config.yaml
num_hidden_layers: 11
hidden_size: 192
num_attention_heads: 2
num_key_value_heads: 2
head_dim: 64
intermediate_size: 768
vocab_size: 8192
hidden_act: "tanh_gelu"
norm: "layernorm"
norm_place: "pre"
norm_eps: 1e-05
positions: "learned"
qk_norm: false
attn_scale: 0.125
bias: "all"
tie_word_embeddings: true
parallel_block: false
init: "trunc"
init_std_qkv: 0.0171
init_std_o: 0.00364
init_std_up: 0.0171
init_std_down: 0.00364
init_out_by_depth: true
optimizer: "soap_variant"
learning_rate: 0.00748
beta1: 0.95
beta2: 0.98
weight_decay: 0.043
lr_head: 0.00639
max_grad_norm: 1.0
warmup_steps: 200
schedule: "wsd"
decay_fraction: 0.611
decay_shape: "linear"
final_lr_fraction: 0.0
batch_tokens: 65536
max_seq_len: 1024
doc_mask: true
train_tokens: 283800000
max_steps: 4331
dataset: "wikipedia_en"
Each number is 128 + 32 x the weight over its row's rms, rounded and kept within 0 to 255. Layers, rows and columns count from 0. The size above them is the row's rms in percent of the matrix's.

# layer 6 MLP up, 768x192, rms 0.161, rows 661-677, columns 96-191
size [ 93 108  85  92  97 106 106 103 118  97  99  99 107  86 106  93 102]
[[194 145 122 134 166 133 163 109  97 117 101 141 133 149 130 122 135  93  78  20 126 138 111 149 167 138 106  93 101 179 119 103 132 137 125 142  88 180 183 156 123 111 121 127 118 119 149 156 166 197  93 147 165 142 115  85 114 128 198 122 140 110 170  85 185 119  84 134 161 164 106  66 117 171 156 112 130  64 170  87 158 168 113 141 172 177 138 137 129  94 192 142  87 114 181 132]
 [181 180  83 137 151 126 125 138 207 142 127  86 114 198 120 108 161  45 158 133 156 113 142 140 135  97  93 149  89 109 162  79 167 182  82  93 162 123 128  97  95 134 137  98 139 118 221 140 103  83 138 159  73 113 172 106 129 132 149 170 122 145  86 145 112 144  91  80 135 110 207 110 184 129 164 171 177 160 134  69 121 106 154 157 138 128 139 170 116 152 115 120 113 158 145 115]
 [152 146 144 143  53 166 172 134 121 183 160 193 108 156 180 132 119  84 136 216  99 129 102  71 190 106 152 123  63 106 117 165 109 138 107 140 139  96 161 109 149 142  94 117 106 133 180 177 118 105 156 150 164 125 129  92 130 107 142 125 114 172 145  99  51 128 143  83 161 106 112 145 111 118  80 139  79 149 127 144 164 163 140  78 176  85 133 100  97  97 117 120 135 139 211 170]
 [110 140 127 200 124 133  92 172 106 118 107 154 100 153 175 106 178 140 111 186 135  89  96 147 129 190 158 161 109 116  88 168 147 150 123 152 136 129 110  74 121 151  88 103 117 109 153  98  96 163 151 127 184 155 140 110 107  90 129 165  46 103 127 124 174 205 140 211 167 152 168  89 182 121 163 127 140 133 153 121 145 102  95 166 145  92 113 111 141  92  92 159  95 157 131 176]
 [178 151 120 116  81 138 171 197  70 165 194 134 155 183 115 112  97 160 123 109 131 155 149  85  82 120 134 146  91 102 159  47 133 102 154 158 168 123 140 102  68 142 187 108 117 186 134 158 176 111 126 118 188 106 143  81 100 100 142 107 131 135  73 123 132 145 147 115  93 153  96 122 119  30 102 127 128  93 131 122 132 118  95  85 105  80 179  76 102 132 106 171 159 174 119 122]
 [156 152  98 114  71 159 152 157  64 127 169  75  86 125 105  90 145  99 162 113 154 169 100 130 106 110 157 114 117 166 115 157 101 187 132 112 178 121 115 140 150 158  92 138 136  90 114 145 109  69  87 126 149  81 123 147 182 216 149  66 133  95 120  90 138 123 152 116 128 202 162 134 125 147  98 124 143  73 129 104  66 124 143 130 154 148  78 135 118 128  94 159 164 105 113 178]
 [105 156 132 157 146 122 106 132  73 137 176 180  90 108  73 152 147 164 131 172 116 160 138 134 133 123  93 197  92 125 167  94  93 113 118 125 150 137 188 143  93 100  84 147 101 158 158 142 103  81 121 192 128 112 134 108 133 150 144  55 167 162 113 104 130 113  90 146 161  95 137 160 167 134 161 160 145 190  84  76 146 111 186 160 112 132 163 121 109  87 110  73 156 150 162 148]
 [163 137  88  98 116  97 124 121 103 110 101  45  99 180 134 128 138  75 122 111 153 149 110 114 151 162 128 119 144 209 152 134 135  51 170 135 129 119  70 121 147 150 167 140 137 115 148  58 108 159 101 115  97  79  69 108 148  97 166 174 176 113 138  88  87  49 135  60 162 146 141 177 122  98 119 144 118 184  69 141 130 115  81 176 205 158 186 123 120 135 131 177 197  99 114 106]
 [ 82 143 120 143 113 117 144 138 132  74 119 100 102 113 123 151 120 100 154 153 144 115  55 115 121 103 148 130 148 142  83 126 122 121 197 116  93 139 140 194  85 137 113 129 143 130 132 114 129 105  93 171 129 112  96 140  98  82 133 176 142 117 123 116  53 150  98 108 153 130 146 141 132 105  79 153 135 113  93 105 149  56 144 108 157 137 164 137 109 107 159 144  80 130 134 109]
 [119 170 154 155  97 106 141  91 145 198 120 184 183 122  64  96 198 177  96 163 158 150 118 131 151 159  89 133 130 119 128 148 144 112 123 159  75 168 130 129 159 143 144  97  91  79  87 138  79 121 148  36 118 124 150 154 180 118 174 120  94  80 182 140 146 131 168 147 155 176  66 138 187 107 142  93 147 119  99 115 134 197 148  99  96 122  93 157 139 142 121 130  94 121 143 105]
 [107  96 173 147 167 179 170 105 190 126 131 145 120 114 157 148  94 132  93 131 162 133  89 139 117  81 146 143 114 129 125 166 162 173  98 171 140  85 166 123 112 118 111 153 207 116 177 140 108 106 162 119  84 105 130 137 120 135 128 136 182 168  89 107 132  90 110 137 137 160  90 137 158  84 111 104 127 149 132 156 151  71 106 186  61 138 146 138 113 107 166 135 138 138 130 175]
 [ 91 124 123 132 118 142  92  80 102 145 152  87 142 121 147 123 153 140 201 138 117 190  94  96 127 133 134 146 117 109 142 137 132  84 167 106  68 142  45 128 140 140 209  56 141 148 121  91 127 118 168  86 166  70 107 112 163 121  91  91 143 131 101 187 199 189 148 174  82 108 172 126 158 125 152 142 121 186 133 114  96 111 134 123 189 159 113 120 111 131 128  63 208  42 108 122]
 [161 137 140 135 111 160 193 115  85 131 184 158 171 121  84 183 131  39 105 110 149 108 188 159 158  96 109 129 136 139 140 110 125 182 136 140 125 150 126 187 155 106  68 107 156 161 106 143 133  94  87 137 112 115 129 103 181 153 148 130  72 115 114  74 139 112 154 177 182  98 157 159 114 123 139  86  86  90  80 157 217 108  90 150 141 118 134 139 114 112 125 171 134 119 145 128]
 [171 142 149 141 124 148 149  95 171 100 142 169 147 105 120 148 131 163  96  99 114 102  88 131 157 125 124  79  79 120 135 131 170 180 137 151 184 123 198 133 162 179 168 118 141 121 115 151 149 100  87 134 170 129 163 136 120 111 208 127 110 119 121  91  78  84 108 167  96 110 134 110 113 134  60 185 136 129 170 134 145 142 109 123 132 134  87 107 165 133 163 106 139 100 153 139]
 [153 158 143 119 180 161  70 143  83 118 161 146 120  83 137 159 117  82  60 107  93 125  88  83 139 130  95 136 103 114 129  95 152 126 110 106 140 110 126 126 201 170 106 151  76 174 146  55 173 116  79 132 147 116 139 141 114 144 133  43 111 112  96 108 127 179 104  97 116 135 157 123 120 121 154 104 151 143 132 152 143  96 161 179  91 203 129 144 152 149 175 105 152 136 171 148]
 [112 108  87  95 105 133 108 120 182 122 159 118 137 140 139 114  91 121 140 127 140 138 174 106 167 185 144 200 103 116  58 177 139 198 123 134 134 104 129 157 128 128  84 126 103 182 148 120 123 184 127 164 104 119 133 154 142 139 146  74 174 143 105  93 112 100 121 145 124  76  81 173 148 120 121 139 136 163 106 120 172  95 147 147 102 114  90 157 200  95  56 132 117 127 106 104]
 [204 155 129 175  84 119  96 154 111 132 138 137  98 168 133 103  99 118  86  98  89 105 166 118 151 139 106 134  51  87 133 160 124 116 170  97 126 152 116 158 100 132 211 119 168 176 116 123 123  82 159  89 141  95 112 128 166 129 161 152  88 105 183 114 151 131 122 123 128 153 177 150 148 139 130 112 152 115 152 112 129 147 163 103 112 117 188 169 127 150  85  94 209 171 160  41]]
# layer 6 MLP down (transposed), 768x192, rms 0.158, rows 661-676, columns 96-191
size [ 94 112  93  83 103 114  98  99 127 101  83 109  95  84 105  93]
[[ 85 127  63 121  75  95  80  58 104 118 107 164  98 112  96 107 134 149 180 108 157 107 148 138 123 148  40 163 177 151 120 177  88 109 117  86 126  79  58 160 132  83 121 103 162  79 114 118 129 135 136 142 108 101 156 140 126 129  91  82 120 157 144  89 107 155 180 160  99  98 170 132 120 105 163  98 138 121  62  96 149 135 134 126  76 148 149 103 117 118 116 121 127 123 164  97]
 [149 118 112 170 124 187 134 122 138 100 189 109 136 140 128  86 212  81 112 179 107 148 118 183 120  93  63 151 128 135 156 147 105 105  91 142 108 152 112 160 117 139 102 142 123 119 145  82 149  91 170 129 125 128 208 159 155 127 134  37 130 121 165 111  73 117 104  96  97 119  85  94 170 106 132 106  95  89  99 125 166 124 122  95 186 158 132 117 144 194 123 133 199 111 129  65]
 [118 117 219 129 184 148 136 154  85 133 106 107 127 172 114 141  99  80  88 101 179 149  76 192 170 123 103 134  83 163 121 177 117 141 179 122 151 133 163 136  91 120  80 128 127  89  97 160  99 127  88 125 103 103 163 153  70 174 123 162 120  96 124 104 114 118 166 156  91 166  71 109 137 133 124 170  66  84  56 118 147 120 105 167 145 165 124 184  82 220 169 186 136  97 144  84]
 [113 131 131 122 130 126  78 102 162 147 162 124 107 131 136 111 119 113 140 125 147 117 167  94  99 100 189 197 164 101 171 118 137 105 172 124 101 175 108 102  88 184 127 113 156 142 143 141 154 110 122  83 121 176 131 224 108 141 138 104 163  83 142 162 107 107 116 116 128 121 134 162 122  71 121 136 166 171  98 114 149 139 154 142 111 175  88 123 116 150 208  79 168  77  76 153]
 [146 128 115 121 124 174 152  85  91 128 159 123 102 139 132 162 178 112 147 195 131 113  91  92  87 167 120 161 112  77 181 124 137 133  90  78 184 171 128 135 176 178 134 188 157 166 164 161 172 199 154 105 201 144 138 115 100 165  85 161 104  73 134  53 108 142 164 128  64 156 123 193 105 159 146 145  80 185 126 102 135 130 103  62 154 123  93 155 165 117 143 131 126 163  36  94]
 [134 127 180  75 170  96 126 157 118  94  83 129  59 112 133 149  60  96 135 156  85  64 116  78  85 138 133 183  69 145  89 141 147  98 183 152 120 180 128 100  81 140 102 112  81 208 115 125 146 170 135 109 163 155 158 143 120  96 121 132 128 101 120 159 155 157 145  95 123  87  91  95 132  92 140 124 136 138 116  90 159  91 140  86 129 145 148 122 191 128 177 125 114 148 131  61]
 [158 111 140 154 176 159 127 100 149 110 129 137  90 131 146 192 127 134  98 106 220 171 154 133  93  92 168  58 165 107 133 105 161  86 143 140 137 159 149 101  81 106 121 168 127  79 153  87  77 164 154 135 119 156 101 174 112 112  88 109  95 152 163 140 139 139 181 109  41 162  97  56 141 101 181 159 141 192 137 232 185 151 124  92  69  92  55 136 126  96 125  22 151 161 126 108]
 [219 104 157 126 110 153 110  53 120  94  78 134 133 128 139 153 189 147 167 129 180 178 130 152 122 101 130  81 125  81  62 114 119 134 126 117 132 143 150 137 151 112 155 149 108 136 132 169 137 182 115 126 142 162 143  97 162 136  75 144 151 138 136 166 115 115  91 142 144 116 139  95 138 171 151 129 129 178 124  71 120  93 192  74 109 154 160 105 164 123 113 171  80 122 176 152]
 [122 114  97 133 175 158 189 138  91  81 166 134  60  93 111 154 102 190 141 141 174  56 170 160  68 120 181 124 123 175 139 145 112 155 132 154 147 213 102 131 137  98 117 134 173  71 125 101 130 134 187 187 112 169 134 116  25 107 135 122 152 109  78  96 126  88 127 148 104 186 181 112 168 126 150 139 135 128 116 167 153 129 156 178 126 136 151 161  90 166  96 119 116 143 135 109]
 [ 90 132 120 159 151 173 146  93  82 140 156 125 129 155  95  84 157 137  75 142  71  80 114  65 169 120  91 174 147 115 106 132 112  79 127 101 120 149 123  93 164 196 132 125 159 147  95 148 125 144 118 123 135 126 104 161 169 101 130 121 204 106 112 101  74 165 127 122 133 122 124 174 111 147  83 134 121  75 130 106 146 157 118 162 171 104  50 156 145 144  79 145 135  82  98 118]
 [ 80 159 126 121 124 114 154 144 109 120 146 132 100  90 120 101 154 121 121 135 178 118 212  83 141 137 121  98 193 111 126  91 128  81 184 159 101 212 139 134 125 153 106 138 100 122 142 134  82  76  78 122 117 118 159  60 161 124 164 126 110 110 109 163 189 141 108  79 142 115  93 122 131  93 184  76 126 155 130 152 117 164 164 179  83 105  73  98 120  95 200 155 149  91 104  89]
 [136 137 127 157 129 185 122  88 115  96  90 143 109 139 133 133  73 154 119  63  71 165 106 102 137 104  95 115 125 129 165 127 150 134 157 144 173 110  75 133 153 166 167 139  73 155 125 127 134  96 130 177  61  97 134 138 123 171 115  90 176 176 106 141 123 118 138 114 105 102 102 187 156 102  91 155 161 137 140  88  91  91 153 172 125 138 175 163 156  97 194 104 140  79 144  77]
 [ 83 148 124 110 112 129  99 110 182 123 135  88  86 119 180 104 127 199 165 176  72 133  71 143 137 129 175 168 118 121 158 152 153  82 117  89 152 110 122  79  95 159 143 138  96 104 175  98 155 160 167 125 131 125 125 182 108  95 147 149 181 178 134 193 116 137 114  83  88 134  99 115 148 159 115 193 160 164 157 114  94 137 140 131 129 129 136 127 144 138 140 152 169 155 131 107]
 [122 154 107 151 138 127 101 102  44 145  98  99 122 126  78  76 164 174 161 122 153 142 212 148 100 123 110 166 133 134 125 137 143 124 139 181  42 103  53 164 155 137 137 153 150 122  85 145  94 127 192 160 154  89 180 118 144 168 113 109 108 127 112 194 125 117 134 127 118 117 137 149 156  57 162  66 136  94  65 120 102  96 138 116 117 125 102  72 124 111 197  71 120 158 141 129]
 [179 122 136 113  99  92 132 115 153 173  75 121 138  93 157 168 146 169 156 170 111  89 115  89  62 124 134 116 169 153 170 108 117 156 177 181 148 116 233 163 152  71 151 157 147 125 117 108 158  61 104 149 115 186 104 120 132 169 104 124  94  72 144 108  62 102 104 102  93 147 190 105 171 115 106 123 128 124 164  71 138  91  82 125 150 150 145 133 104  96 109 137 133  79 165 158]
 [ 98  78 171 149  93 105 128 129 110 155 122 122 165  96 106  47 188 143 160  81 127 158  80 163 122  87 140 169 119 164 114 141 139 187 104 144 134 112 127 178  95 186  62 124 115 138 144  98  85 160 147  93 155 142 138  86 135 116 152  96  97  98 137  99  94 151 133 100 115 107  69  90 157  65  75 112 169 131 178 153 180 201 123 137 189 159  97 104 113 150 163 179 115 161 146 145]]